Each number is 128 + 32 x the weight over the matrix's rms, rounded and kept within 0 to 255. Layers, rows and columns count from 0. Numbers have three digits each.

# layer 10 attention key, 256x256, rms 0.0457, rows 54-127, columns 64-127
110129139113140118152142134105137100168085139141115125141160130121132120135206087064093141153112126110081128113125099158132107120149138108072145129090234073097169141123175165107132139143148137
153101140110147162150109080112141125134170102124186090149128162115159138120088127170102120116171097129102137131127120060098085186157134123141138108126255120092138149151110115125170109145140134
141123146117142075169114137149102167128134166131123191155151149126161122046094104119122129134146125110129110139116136074114098152104102140114156121123254144098117128167109120088146128125125111
129130157153120107130105137125128098131141100116131093134134127122104140160165141094121165125084095139122138160114114147148113154139141122135127120136024146112144161083165114142149139149122144
168153149138111130088161127149087125161183164148068095097109100135080069175108126074152158117089130122130133126100108176109184084136136131134100108113005127148145112157152127133107121000093164
125119106108108091135087097126159166084123041126189108125126149134126100081122134144130095171104131188115185161166104137139111158095151151195106098168057166102097122082114115080146164144146132
162153144094103023155141106139115118164136091115135133108111238131102129154120113108125113121149116094092148120111111100095124157126171181157103119095143171085114169158130085122188140159104129
092148090112113116122137113144136140121132124129107189137103175146137135119078126144113136133126127118146117117108152111109129116139135154098149095095255140124120096127076121095147114088155090
161168127100100119093121153121078092129161127142118156150154117124136128115098051163119080126125206067025148107162114200139110126138146162134168168161255162178159163191109084184128114108119126
099168135090104105140164138135140132110126133135115144116093143138102137121095124167114102116147154111127159105127123144116126130127150159126128103113255147121166076150096128160143098118126099
068134152156126189115176101108142085156130134133092138175091104120121071198182134083162146115042113101123143140104144140150157092108181178065073129111000120151149120125113130101088126152154151
132120154139111120163143122118141140187121120160088111104120143074194173085150116133122104128088120107106099115119167150110162153172132101096085138090227117083133093136133116069141135184154132
153111157175126124093146128153126116123152125127080116123116132114107102164133146134137134106109158114116131109176134156153181087149141125120112131130000134156108178068112125152135145124153155
187125138154120147141101130153129122096120079125135122088106075154169164176185159121171118163106130138159155135129122103160151107116116140157155148167098153131140158074101145145171078104109136
084168136146113097136142081122127156114118174157121164094068128098169224063156090138131102100092099122155153099180131140115117125134098147161195161138213112152097092114145104117075028089137086
143056151142133143146129141114123108097142129168131096118126092121075118129115160088129154116101098155160130139114126119137119108140147089150140169165056143111112125108155144131107113151108126
145146133134095148097144112107130139150141143137111174154108130138152119102083101157136126113161145092095116116118129099117110102144143167133137119132255086119117117145130147103142128123154135
117123137127107126120130107162128133141134109111152161111151115130140093156122178173100139131137122106128126163150159126148182119109135164139095064101001140138132133146125090110092168086147131
154091120123072106127109148130144124133160086091149126139159177141153177079129148180161164088154173130065078178088159083224146149140134150180086120154255130098132146143136139144127139148122133
090139124136118183101090121100172140107149101121188142139142133117179094058098099185094080137164159183138111108127139091167156135093089141128158124148232121181105147119140118099092103083152140
112152077120135135136132100120145120129133180136161087158122109136185139094159114114119143109187122126120147174142096126075098140119125140165164131146255139107132088167134120112101063157105084
171143160084121061123120173112135179142160069140086103103183122122120081073139157110120079189152194129091102134148191084149237142153130104153133108150175145133125144119098113103107095134141197
148131142103108146093113141138137153092162143161155118096087176127124091102119110152109155156133163053134118147156144113110139118114100125162187138097128108130153105192123111140144124149118110
093202115140157091141102156120124167089089126129174139090141149113183125089119143084122142151116134167204019139076148068153094117108088110130156144134241096120100061149119131089100089155091108
162202144133129159098144130175108184117077191166161148101174148110151094101121079122122185136122175141125080127147134133104168109127126118121109109067126098134089144138108155146156179058123182
148154106153141135139126144146152150084087117103117126120102137157110133122125161116167164125108137185192135110130138134133118123127123106085093118109000133151101127099137113100144079114144129
068112098147119106112141116129140126164120150116111153151104130120161090111094107158111159142137131126143102145118144102103125139137150150100124116104203128115144063152105137030131122180172154
131143149117114133135105128157134123133132158092145118042098090132214165092140101097160116142097104163142088141099125134151125128137102143152093151157229098136093158141136111111124097100131175
145130100114130127105106125155129132132102096107136105176156094130123118137147148124106118122104150180140118117142115171205106103094154137124094124183067138162101157097143180120160158091134147
085083081148151153140160112080138102200088152113095113140119063118185145150145117159105074152109128126122181122118142171140144157134093140089110108124255084124176080161122108092140076142178109
126108130139131138126104126086116094135130145122125114134110111132092109143160118138119132120095123111106170146125120160104104064126146113109131159185030120151107168094149107145125145172108148
086166177148101090119112114151153122121111111123106118119104160122139181159130097119113173126099117182112172131113092172194084148133120101044151161127101145185142158068172166161148121113126126
155086117148095105182091175127138108135114089127035166120095126123102123110156144090142095154064103090135148137161147089130142112125122167133117163159055126128100135101158143123135150114104150
158126102141144138105126093136115143123157138148150105098100169137109121193137181142150178123132125124082117141167130149054161062140116126158115129100000144111079137156134117112110141095091128
142117090126073083140099135097158111166106102072129181176129172111132144088141161162151097123123119157167101090141072170191057123086144112096047134138091142171138177091141078107200164134137175
094094125092091117138142134102100137162128114150104159118126117114150168105127097127121102128117129094089105122138139091120137155135146124116131125116255131109135111176098143095119109128149146
141178167111120123158136127125124158163137200140151133115112122128187149095167103108144075132188116111138107096101129120119140149138111148141178109090255129096143130165115115122082095136120126
111076168144052144152148109094113074147212132112085168169091074127112095132113098119135118070059074124126183114127104194134113130117146148107109098155082213156153165093136144103144182070124108
104133130177115122103127153118117110135097118132145115114124130106109144173144122106132143119132131126132107113107110128147151107135130060112099187147025114172079189108133111160110157155104147
163174112139169152128113156148160124123114107109128101098133105132129103126179135117138106140118132191144131127153108136153144137117128110108123155177024109169117155107162119152113129168131128
136103134147103133155120122151151119131162086124153080121137083091112142142157126137116107104116114151096135141169119128206151177120153141150102163144030128137090171106150107158139167108113142
170103179132091109174150195104200113130161084106064127120134136135108137134110137111142089117136144095082116119119124130100160126156124115123104128100226160134177177109133140158152145128115130
153173179112122081059117184133161122099140130155148147111126164136097143085130166139144135146145160161111087124107144150197181143146161106152143133189095079095159081078133122138094065125128164
170109132138134074177132117124062117056151155199148062047112190106054104161100164064136161106097135075147143141165147143154215105199108092176158150108116126126123096101091111153132033186118107
113120149153130084153130098142144110126118122170119108106113127142141095185102115116121157152039085144173138147113116150107106163100099117132090132119043129113125086056142140053178130179160142
152101076116184152117091066132144145132139103142176066180119136126187143062158121175111114113183107176133107142172135112127129133148133172143186137153255119101090101107127113129119079149161140
136118111169143159118107111118170110146123164128150089140101115105156156110200163170137145125127097123150116135123122144121108178134161140161160124177070125127122107093168082092101088243122137
105142096085130110135141099128147134122139116120165131122107133141125131146071137178126115139138121107151131125099126128101131144135150135123134074100252132091132065152130100099114087104159099
152149151109141107157133134087163146115125080146136123093131149119170088095126136172065068155126158108170157102168169053115096165120116188104161131105150154138178148118114085093144096160179148
091105122136111085145124112102158129138132154149159128115121149156189148090108133120141127099109113092180115136109113122123094132126123106167135114124255130065150067145118115096107105128132097
131132132190123098095118133134144128108168136123092156113102139144098066173070149105157169123087122111175098104136122133140129108115140120086081142107000121160131131075102139132128159119103134
092142169155123114120165135125124125134135120125114122107104113144061118202159151119125144110089131116131154108139132148127192103147127128153111137092000146119123137123137131093126138106083138
120128157177195086115107153135101130112132157146135137147139172101178141046114090106106146150123132110123094144107128059158143127171086099113214156142255109128118165121123101117118079216150135
108117136155139164134126133128121083098131098123131113156128105117082124141144125106127126117128116168139153133137126135177130124109134102119113145168048121181108165117129131168089141131094142
209155143081153171119134133130160145145160158129154092120111099108218114138180163127138130185121162181180145123125093134140176167158094113126130139111064174122174137161125167148122110133120132
111086148124113126146138124109154106140129126115112084118117099106100140143110164132142151129092145148151153108145105183158105124120139128165128176124000147151109157114157136179151206088099159
133182146145103089098122167144093134134168186114201127131146178122122133153084067090113185131189144124163121120119107118161071106103104070194143128129107117145131113173134137159093137094131194
163090136187144121181101135128148099113147132100123130094137155117126128118145117121121154132111072133104137126106109115109105145152086117118135155141079123103115209078127127095149100166105157
127182119121109164081130122112130112080118122137144124109146124139111117133123115107127133142184148109133140150073149149095109146126135109137149112132194095122169045131139114112123059102153124
054118123130081109197162133086094082118116126155073170136119104123080153120115098080145114075111095101111140163108153090089105133147122182134120094103132144122125077154111151057134142095102117
171127144126141100146151131144123116119149111144150074128091097129108090162137164109170150122132143161129121122172111174138112153106151119155101179118025168141145147144169136145100139113077090
152148155112116119115153147183123140113097092124098145149202132135082129118169127118121130157121132151108157081172079181190109170094141108101100131120040135151150178107142183205192203131100152
175137103183142155103108125148142153107099131119141120107100092144175199108200140179138188132137110203112125153111131160153153116122102058107116143194183114154060136113112135126142112173134116
102122132194141116114094161154124121114125073123131161151103131150100107152174141100147146162124111148144092159074164057172161098150116134108058098109026100134120151101136142102108137060107140
115131107176175157137103096118165124138068177105159114145116125112212194124137139139117149146153081121174129127133144071113055113104076107102167132133142082118109134107109128119143094126161165
066147142173193110121159134173141146099132189126123093103094149150189221173125137090130174110121088146154105128120083121149146090143098081159145122155157090090114044145055152194143158140129053
120167101158126129096109149133154140139147144133171129138123129150172148092128099148120159114169136129128098148099099075133111074143082089122183165171255103130102163153115125133115075163127164
102143140129093154132128099118138134142150128158129128096107115111187157047149078105154103117105109078065127125083141113106155121171096169154168104076255111095105154169139121110144115100110147
150056133173146185105131146144106094103124108094141139153163083153050085172150150120131140108122152128108110126129140167151148129128179151097139145154000128150098137083145123146109140129097145
186171121062156122159131117178143102111061103162163094129119106134092121148157148143167126165157142226070137105118116180222109162108166123136082200190031118119147169122139167190154208118112120
158164119118154158112137137130138132105092123112121114129145106113135086155130161135115104129104140150153150115146098199132119142085137128156125124151031129149124148118139151231164182115087114
161120156148143136123135132152120112134139129134127083123139121107087137156187140136138134116112141143115114114138126143163166130131143118123101126145000132141125172109166112140120157140120174
155138173094124139106103109123119160187154149166120132078146120070184172090153107108135100109139128083116153104150065164126115154142090073142180144105146170128155161153149076136123098131125110
103079088183099177117114078130113083149138161142134115141105123165185144129128088149154134107126103122110150140077146118094085115144114165112118138120240142090118103160165132021132080145179170
# layer 10 attention query, 256x256, rms 0.0485, rows 55-127, columns 64-127
118142137166123136155113107086110178112098140125132126102085139071118071157152113091123150122134105157187117127090109130120132167097119162142117197094139139112094141163183099145122135103138145
202146172147106117179157141103122152092138118148133136173142092103111132115138114102111153102142112174126151094187117137086095154146166116137155084133147092083170142135155127107129103166157155
152115139119108058133138127129119114177145062104130131116105132159150137082109122151175156108155143060105169140140102107091133118173126165118148112128113119116115136114152163100111127104135127
110167204056176104146128158157141077095238114169181183101118110112151126137153140172162072200102116151079113153102167091184097118109090142109108045153123139162149100073102138157102159087128122
172093076121062153080104188161066177136115099102098133059113116216108192120146124155217127078097068095117177173136173090060073132124208133132110127102141103096146150127122066103132095165104178
136144133178138123146125145153105195109079104085114096080106155137115153180140130103120176080108139099121133133067176042124105161142092122087094099105160104146185146170098125133149138126131123
084134118120125144122122157104101190138128122133115153092140120128133154146145142154112083133123083123164084087122145074147114199077123138150108150118165117140122122133136096162137132134126141
178141144136126092109115142119086097060136109131159111171141137085136047202042127138093120080158128120081139141054131139147202097199115121128142088134182144130139094142084100141203154091105129
095152128139116148093129169104079168150089128142097118115113133103148177141148145154159100122116125136111116149107142093134149152098111161146139153110164121162112155150092103171169137116100143
042138097050090109114071133121128130192192143149157136099131086074150175143113053163105103172145107159163105178124064115164068145101158142127108154182096140146120100096109131127104157126136128
140146062163122129085137093080148135134117165109115138196089125042129073085144104103088078138127119157164139085164113197087103174102121079144169115142140127131136127195126199141105159147115142
144152129118118092126101125165091122094118129125142146159151119132114158112110155117150165146138125111131173133136111141063159133114080114109114075117113123176113124139120131156157142125104101
130167040108120125099157108137122129165116117105099142090148147156109161147151116137137123087105115085112121150079149106032156098151090179101084140112111153125137138180160078114165115161095074
145181139093129166073147098148118103159155170174099175135144113096177125102177186137105097169147056150095132089187148162107150146105156093174135100114174191168140110146102120113124111178156104
123123186109103124134151128107126105106177097113134124122168141133127131100147153159128137107127162096117167127170122105167168093104086139121129133117110142114098150113158127117114155162115133
100162108118142147100093127137124129092161152156144164135096149089136085116127156090117105149126069170164131119107135144103138182074107130125107112122141104138152088166141111156134150137120140
110116149125088155170108144129104177121147124089072173110169108092141155159110135105178140137142113161147155152103129099117084131108154083117077154118136099129151082103140147110119107177120162
143155125132136134100132107131131130090093146099085130181103111135137086145060193073184155112079131104173150134138127164069128118136105127095131114103170097132121121110159169148091124181097130
141120103123124158129141124132065130082077176178182129203114106095150091177125142105106148150159093109169103131140099159147125107106173096125150169155139196124103150079097115132084108103148166
141115139099163116037151103095127064175162135206139152136129141124177136117137132172090102167103107141126108135145183119126174124116125185141223134122190141099120112140129128076169106140133143
100144144143082136122119143129075172112116121161096144182082133071114102137136116122133097091124130193144144159089106163078176090139130032135140080123131162128106134134114131219121125157075135
162147129096142121139097150151075117128156079136140149179135109115141143184133167097165121124133186150095117121110108193099141089094157083138107120110182105100182114113138160118189122112123157
148156090202111099107163124130186173136122137133102127199116068126117109088129130098116106123116108125086095109164114177111051142135141083163154150154120134108112133107139179094135064146107091
107178166158163149111115163098167111065135138164193192190113127127120054090149143088180110206086124127110111091112111164093119150126145116170121090135157160131124063156071172157154146104163130
122122112124119166128159132157139123100106123096135121116168133239122207125124093121135134132114123139146141141114192113170123109174135123123104108127102125146097138118146079105124108111124090
093108162098095158079119141115107185135157144168114168107100097100115113110148139125142083153067083158151120140138109175144096183080187119126171137122153103132133163136149127143133137121062175
170156120119137142077153084176158101118148157135113135159158135117118057141136137124139125152136076130085136109148145160091113120154094161105138112134140161118121116144106143122110132153160073
129109083167097154092126115173143103100154128104186120106121120177120090134153097132172125134171076115087164186112128114082131129175137151114144077147106128107070133141126078120126138117127121
106080143119113164120156139105095118170156136174122149126163144078142106108145116146100046164147129160127139192143115119122102197122164161127140136120111126102100153126120094116122115093108135
153121118101126085148122129125119090156130115118153133146151159144117147128105117155124144107138175129061157132149095090142190068165175133092087133139116143115105132152123108096141154093116118
114125105141118099151171097105128084121073104097136080139173114139124105112121111105120149102168162077102117121107103092132135108150153150103146109137119166145099129134144108084102108095149080
135137116110037134084142076139133137125156131095141151091150133109084164142125130141113115058170095148089161133137145147169146126145109075121076076164101125137165150180113039143174112141076142
128138196114159137153068172165119115124122118063130140021166155139121145185146161146187136125087143109125160110140112119165083181148150159081057139098127040119221102107142096088141100156112117
148133123171108200123156095182143130095121160129108104133127119175116128135069060106129157121191103113096138184089163133115118121180153084128127060117127132113088155152157147161109120060122107
104154098113122150084097126071098174123186167169135165179111131053110068147140105110085078116082126161141100065151096148129120143086118084166116149127167191148105123195078173183115184180132144
120152095146141106101170134116172163179092150147102107127099111062137121140148090169109128121147194130133087128118123124104151119115094118110194143123134179140154160117108143126119151110156112
204183175061089141124124117088087060148152125135132144130165125109172134138109117123148127108202110151090120194201124079123094126080171145125091110121126139126140155107135059132091153144153151
119135101152154098127145099159159094116143163104151131145142139149113119162117129096099152134136180081093107127134101141120167071164130116092125130144102165122107127189084168118154130119140091
123110129137119157126152109165184083110127138108181066120155126147135152133148104112097158102146101151106144188105160115128143060173152099135129108131079134115103145111138109099131090104123114
184114114155095130102124113165102098123149118093105130133149142155110102147123126137178141036168119118118173178118116118089093136136104124109128127162132139107122135128081132134147094140119156
132177154150133131154135095077104136102074125115124107133091148070144083107111143085110131091139142103169112133073112129132208162130066095091109089114097126165127156154151136218109174091079106
119109118167074116138125152157155110121090120096058113200079153119132128186100141085102157114095142099134145144137197204131121153159158073149103141148116100139178097128162098182082090165107158
138173160150142108089116178151099146116151064102114142110156120120131112122157180114194128074116209157142166138135141130135161139106035124173120125101172139128134160163144130115199118161097108
182092062125117066141149115159090159155144065134112165150071128197089079101129159125196085137118098122059139133167137138104093103088148116149137110130140109121071159136163175104107128133124112
134104094121160176090082135160154144126094180149139145080071146144148101101179150170125138141113013113170181147116153142122116165097138136184158119149139145124117109113152100102129133111101145
187102144115097111082135116149134099186123151128073139067153133160169195142100130147100160113125085137148168183142154140102120140131112129133128138140122137126131114132169122107074120154103162
110096091125135140147134167111095201152098143137076154078135146085133146161112124153135108144124121154164090167090122092180073189061168126158149204125156098140112127129175107137101130153137182
117150125123137190194129110109091187087093139149169153135081116095129106098128131107139108117133106174143166124120107169107103138137126063161119116138142162154084136136151142124154098108088149
130128143091150106143129131114106130144142117155061171097090115138169096094132167102140080189095141127172120103174123157096083184083105122161139138076164115114117125129196205142066117167141158
123171183121109134165112154161145095099067098086122136125133106132112182175176155129170149140139127103130107161133140164207091148115109102097066087115072093129132131079164093167123107082082110
114126157138104136156125144170069105158161090110124139111133143139132185175139137125153136121116191121099114158120125111120111118077137127076097113150108067173175152078098122117101147136096134
171157122187105092154132085110155136128067139157136142206099078076141053073147130076057147108101131143146118045137091186053172126160100095178166124122135147130127166164133146138150115139142104
115125154133103156092121110137133082121139143121128127140146096138149152113156106157117172112171089111123144160146120129136160057168154131123135122112074161123087145131089106109129102125154144
107156045140150110171154105116165096156149132128210085087139134095138097147185066090095101161149172146183118172056126161106143084117095156129139117122124191101086100109111104115138135078137089
138128164132133124120162104107126088151116116112152121095127156141087102107155113132118148138144188091092160115126090129159142108145099128131153110136126126122077172099126103143147150065085150
122150183087134107138151151170190096104128120121103119136113129137117133189154106099114152171088193118121061109125144157107119116178141115118137130073129114089163153157183165116148103131112156
178154176129129099123095091135106095112111075076129136115129120127144096087161147096161149127143085083148171074146118126091132126184146148123121074082098110102168163173163139120136116111139111
049095113116110122151116160126103131130129098078081124117083123132159132121117126153131085115081120118154117170087140104166095155103178149116131198127114076119162108101180145134115115104128118
119143200111112126111132081081108178132204113121069149142126097144124167058090173138139090124107105131138122082193148092157118169094125148166085136161139078176193152169119120079121164153114142
149165167122146147116101107128138044132140139107163081112125122137118165178159152120115184106127141118131118176127121132171143085188071121089116099113108091132119142105146109123119104106111100
126147086182108094143137132145172121135129092097175058142134143156096110136130077079119157071161189118075070169084109117090166076171140119115156096146110183130104140135102108164167148096140092
147172086119149148076139119168163102165110169135097138111183143177108126129122122102133154142095037111142172134160130138077142133182162187096095130098119108135108080202133092119099086188153123
117108080162102147141137122161139149123094125079082111141144089202093189174120117128176128112161138074132096099111169101125096130165134120059097116139082091114154134109084136104100104107112134
092115129121135130099153090143184150177111094117121158106120111156113112061167159157149124156132067103135159104167076152136133129080140114126175141090119129127083175163169118090115103078122150
158127117163174105117122117130151113215094117114145139083142100165116122131196166133130125204116116106089105069148153169119115168082032169158145134109120081118123121095104111106114127166163106
064102076143108091094137110139140142157136102173165144130149149144119120163129144113130127121111137049108094151077131120064178114156121143091137118073114140091085149135135123148173146101120133
151174127077183156073097128106093119142161149142177158167105150103156111150125169124139104172079128099123120074177166134102143150099074143117138109131167195154172136127047128131121168136150099
143058222109097112136106151165102088098141103087106088092176146124151181128110159149115200059150090113162158174180089105175103110184196130077116191139075112140148118096143129119123125142152144
135126096173129153104130101187147110132096134073103087091149169173109117187146106094082187087123163119096112201078104087119155096185183161090087150149113128115144112167126049146141131104100129
106119105175152084149127178170149086125158126126193114091173113151137116129159134116149138137168149118072149172118132142138122067125117162156117125130129151126057101101109114100164124075167080
132124155135118124139124119197127100125132119113135124132119118139128124160089098112108166136126136157127164188120135153102102073145176143109094118147100133141158124103106117127104131114140119
180169070116167097157130092118141062108161139125155092186119173097155082154113108091061135147162165179117149086136144150125139107135121096139133110149166180130141101129114191154087123116160098
084082110052136119075092115135097153119201149133092151069120151123138129176087099109127104159095066140187136152123103088147067195139165162083115147086134116105169133162159114092127129155154142
# layer 10 attention value, 256x256, rms 0.04, rows 0-33, columns 64-127
141117117117143067183110102119181139106152092108086075099139143136150200163175122159134111121168171116161107022172136085110119139086108098081153142116110155147081076131110112156132141116132162
137101108141146153109164116132143109144101122117105156132128121141148150170099082101168111158103136093127099101127146138139136134198157136120124138130138179162086098124146135108129076081147135
107089141059121147166152114099137150150122113104170156135182176020192077140121147102113114123149128130153101159143080109127119182167152103155115112122131063135157102175088155143112208099060115
113161109147119105122127097150133137133155104124160079103112125092124134125098136106138139122135083174103107162175119143142158144098128120120110173142150113086110127145095076146122111154138120
154106154087132094160073157144161156098130150101106160085109139156138159109173165098122159179108126092104168130116108096114145119173173128129095123139137125132116144152135108094154196106172118
129146115165090145131091191116168128142031124101154103116112105155065129136105125132114102124133176108141067118062138086135156110158142171085142112142126079150119123112071138188149113117108176
122105105114127131153056177129145056149062138064123153115117162153128163084093149098158140159077121102104157109158176141146117101134130110119101165150128150143117149188088114161102141083124119
207190172082093138104124160109181127138147086158143100096131103168084110167114104166107107103067122128146096119140131101130110140129138086116111136117118125126118093113130125134100086135125106
106136091168096151173085139119171112131074157085085119113116135083133153144137093148112087086164141162155119084125127158092099185073123098110042160128102103120124125139107142132176097163093149
117088135126151156154141142136181213150128111173114126135110116091112169108126106118080134124168171113188130141077046134028131118108198068124106108103098114119145120126129177158161113162170119
144138151090130082065155135110108156072165116113142146129131083104138080183135125141130151138172145131115090112143106115173120084119115156140134105118128078098168117140095059092113123123133148
122085136111115109141083178132123072091148152122105111143113129192100115127022162091150119127076131126096131116128200119154136139159098172160149143152146164147124108065102152145078116094144167
080169173157113150111135121131102127116136143165150150136146124156099072146118116083179135154135132115137123103150062120117072118140170196155138126176147063138164130087143109110109093106089144
099171118036165194120170135085138149151113113132121124137153171073082067135042144155142107143051149166160124168134063132138097132088112079159147128102128090119143139147096102138059214145126137
201176137116101085166108105110149104121156062159088119128141132077153115129117136176163124086117072149149149089194074123133148121064086132089076133149118115132148132114128149123126115158131148
165175099151126111140135122147100087154160143137184119179068119142096134146128103199129163141141161137159136122146147117149137098109140105112113094128125167110150123105129143119126075167115132
127137143143117106133077104142158112090119143094088080106174166150157121125135154080136123124188110076112157129170131148148135113142128142089080158133125193152139132136102156122116122105148147
080079126136042137138116109146062184170109068123125170059104119095133128132133118142124136125118105130131143135116201152115153161123122116104139093115128122122154154129089161133160092167152117
142126138173089131133141095121124185183161156185138146087074126111080101136155106138148171132137128149182100124107076123130170098087093089125100119124129132120164188142123145130108148158124090
148151163187180130089193138091105110116129147198129167164087173153109125126101135100086168186168122141143120159108100124125141116132123140136116087111134135120147143077112138135087160145128084
129110103155170121139137105128147187120163110189094125112170106142127093162109099040071078143131150152162131114107141120119132122123114150059174133082127143132147109165168136127092101159130083
091125152128142099163118112132175145128099109076105105091106125131152155148157149131122187068163115108094124071079094114119136101140174071136052076128142092122136133157136122106178207127168158
140183148078108118159179114107192122155126154109163129125050175109131157158113159131116159142111102104122108149147061128104161106122114103177170113144126070106084120114096103113090206096144123
152128158081137214107103139123168059056171118147172171087196122186080105097157177198101133120090056111053142126144116123126145112167200137135131179122136105113153139158128133061143084125199114
104101132180143125123115131150120108094084126118067131144142171126161139117113154128079151152099193142115166133141146131183118133087041143076146120128139150115194117156071183093113119145140157
160069104076080183156109128132152148135187169148108147098129144086140118128090202186117113123116114115141156147113136156115072165127144121198079106140146111105188159150138167096162119143148109
140108131141125108139125058147096155135102096158154067157146083116142160103147132174125150129114091157110136143127153151173143156236227123120144134107130113134140082152083138143146105125125125
171083187152149158143087186183126119122152173176184104136159158185069157142082139140121128125114103098163189135101186166104189131197158120153126120131131073128158101122114165098119137111127161
115074168164152152087181163148097127061132092138149164084102063100164181094160183108071046153136122148066160185149116163139161176151115148150127118133136116118124123138090135160138182107125108
154162133160132144154131102131124051206128098182131105132050131164095197099075163110140149142132139126147099120174109103197122133097102126102215153136126161134129134055065178125107091063130146
095174137054171079109162121091149153086104114102142134106140139066139126144173116159087082126167148161125139168162076144096157137129130091111128126127126058107142110192153097142106177152128140
080148122115101115137123116105099152162134104137151159097143172100133056143056115169111117135097213184160119178124058136082124137122122130146115100109142093119110134191120125074074145143135183
087142118119162197075138120152136148090154024129106142194099115125140161139170175142120127107145130170163147159138126159147137192101141143147169153117133129118140129102103125126130118137115159
097132112123110120130094147070133119114088153031094092110154119136116141140155126136164085137047143123102118087086149123180123163125160084130117144109117138141078112111170107158138155149140126
# layer 10 attention output (transposed), 256x256, rms 0.0411, rows 0-32, columns 64-127
143098124085130120113110155153117164113096092137151132104132141170111108107175140139156159117105151167132147172142134072088109145155177145121152100182160094066119166155101127080111105206121118
150145127128147123102104153123122137118194148135186180105082134131085142122130150143110109158158158165141177134151121098122176143134099158091102100086147115090126156147111168153125137159100112
108131119136160116123090167164090156124148068134118083092131097162048187065145178137153150103168131096086102046137124072133198076113083151092159134130168184149092129113083105140177102128164101
134088125110073107126127162124088181139161125104144123137118128152134165123136083151159098118095138145110138146105150137094150102116149194161127141099109148187171150085129168137126126129110192
116116105098184153111210080109123110188089130108102123068121127064112070128143121124085098075154116173151108087036160111110142188140083092137082136132134164124129160105165166190086122088087154
118159117139107177127086099131134163090123120167087124128070134067213105185152115117149201165121153026098157129138147202135061108120183109119154102129135115071114090114130121073073087100134129
120155121134156150096171068139175129112144094150136148090146122111149086147180107104052102130140175130116089174077065139071135183134119140113087153086113101182105132105170147088087090126142156
089083111114130131133140133138092077116152117141120125141158142157123173147159100125068148116125143142032125168091100097120155104086134095127144140065088111138119162139167142110117148123151117
108088165119089108088125120136111147069106109130130171097147120154163188087058134138229153105077148093092112169134163123148082138146151133118156130118110134128091152136139111164155123106150147
147121159126124080151140091117134058120025141160115137140145100186088191126192119142174154132180089085065157119182105159183100094167058119093146139172163141138113108158066073117114164107148134
179160122180126169123132182137125215172085131105096105188121108101132127104130156108168135136113117140111095048087183143072182151151134146140170132100156163091126091135122154151140127159109132
145193115133149145156120087084165134138149148131121107087118202072183047156133133152073087159114116153191128130117120144113149176146146096097090102099109143125161126151174125116105115139106117
131140116145070130180121141091111127130147094108158141099056119133162136114126124100137182110141122124142153093145134136083161106179095136091129084129118168113128129178131174185150082108147118
105156118130144128057160094158153033076134140121108130147182102179091157117155124125135125119229122115111129118149106112146194121157054119122095148109149117182118155120126144160116032156119067
086065140111154110122180124088071129144154133100126114123207138196075190115117122133116167075103161218079135106129114091102145099085158097132129142123090116167130135176112098138127119174159152
175064105121125124143175148137122114165138119147059126136191106107151119095120146117081124138124087135123161118096114174114086127122158115192149139170126052157098125161139130104101184128126097
118119158141139106114182124134085140133164130145148188153105162104151145133112122149094133115071144166182103138044112134122124158114107154114107141148132141144147122133100116141111110139098118
204152100145128146158115128163166186130146130079101104143101141118114112131133123171183123142099103106087102137093170112106146129114106112135158145132104085082120139085129131139106164096090105
114090091126092144164140131094148119130078129097084145124179081171114182120095091169115158085176121109112172137154135121107128127138106141117161152139071075141094117143122120153112110117188149
133109110109087167121109117150121143128138131091081152113161105130105183135057088118100102079141149111177209117163118150160109060152155083111099161166122124168082150143153112114158076100060131
125204158142127121105102174118101143080162094091159116157114138115063111095136117164161062142175104135090111193212139174182180131110144135093131079150162127102147119086060107115155128154093206
115093162135157155124163110077117140164105181170138130107103194124040071107126130093142140108103101185129144091079183129130089112159092093136107135095106144112148138075147128128118103190158121
148099083134090171166134092156100087132075112155128132152171097158036135077151116145113161107203148148125154072095157072130204107163098122171143149081168155129161170172179145183125104165164124
124134183182147069129171078102124140161135153142101081183087108105160100199166154113081100107144151203082067112056081141092166107106108079152083142098134165040160060108160092157111189104160163
111185127099132158069140093109162149108137169119165125166099137105146113098074135093130109113127100156123109139144150132121135118129148106115073144145062100208125131130099091151080100120121140
126119147152117078157178104096097128141184095113104067148190129126131146086053104084103168098106075110116097125122119088139127126147093109105099172148149151184079087142105086176117198094098088
110145129117152050143098206155129116152231039099141099096135095094157111207164079094148089205147135115114130165126134132153140101072078130104130122087154178139138104073108131064040164141092084
149201124180101130167130084116116119169138101169117132116134090091132126175150147107068072168125124115077142179133107152181127099154096124126079102097148180122138108092180105164112135103118115
173105134109069129138133070074117151199152137106162092175107151094083130233106140094105139126095175099182094057069117127155146097099102138124094147094107185178116101061154105150143099079126105
204074119139146140113100076149156054096103156098122148101171122145114139198174114117054186179107163176175142129073114142066102082082150123128137107104143120128102151188153110075076103168145102
090107124118132168116086172106108135139136117128132107162157075124095171106128118087161124092148155182082089106102177078170195086127149117157150109095147183141107150108111133122177139168140166
098129079102103167059116156108148127121127116125062123161157113102162161082134142106164140091153086137120111139179164113123141094178148109123144118195129156103108100118078110146117123119118106
140107152144127054137175079154178116110181199128149087143095148146143122149104149098117108140122125132108103128102109088201157077088101099168088158120139083132126123100060110130198115121110131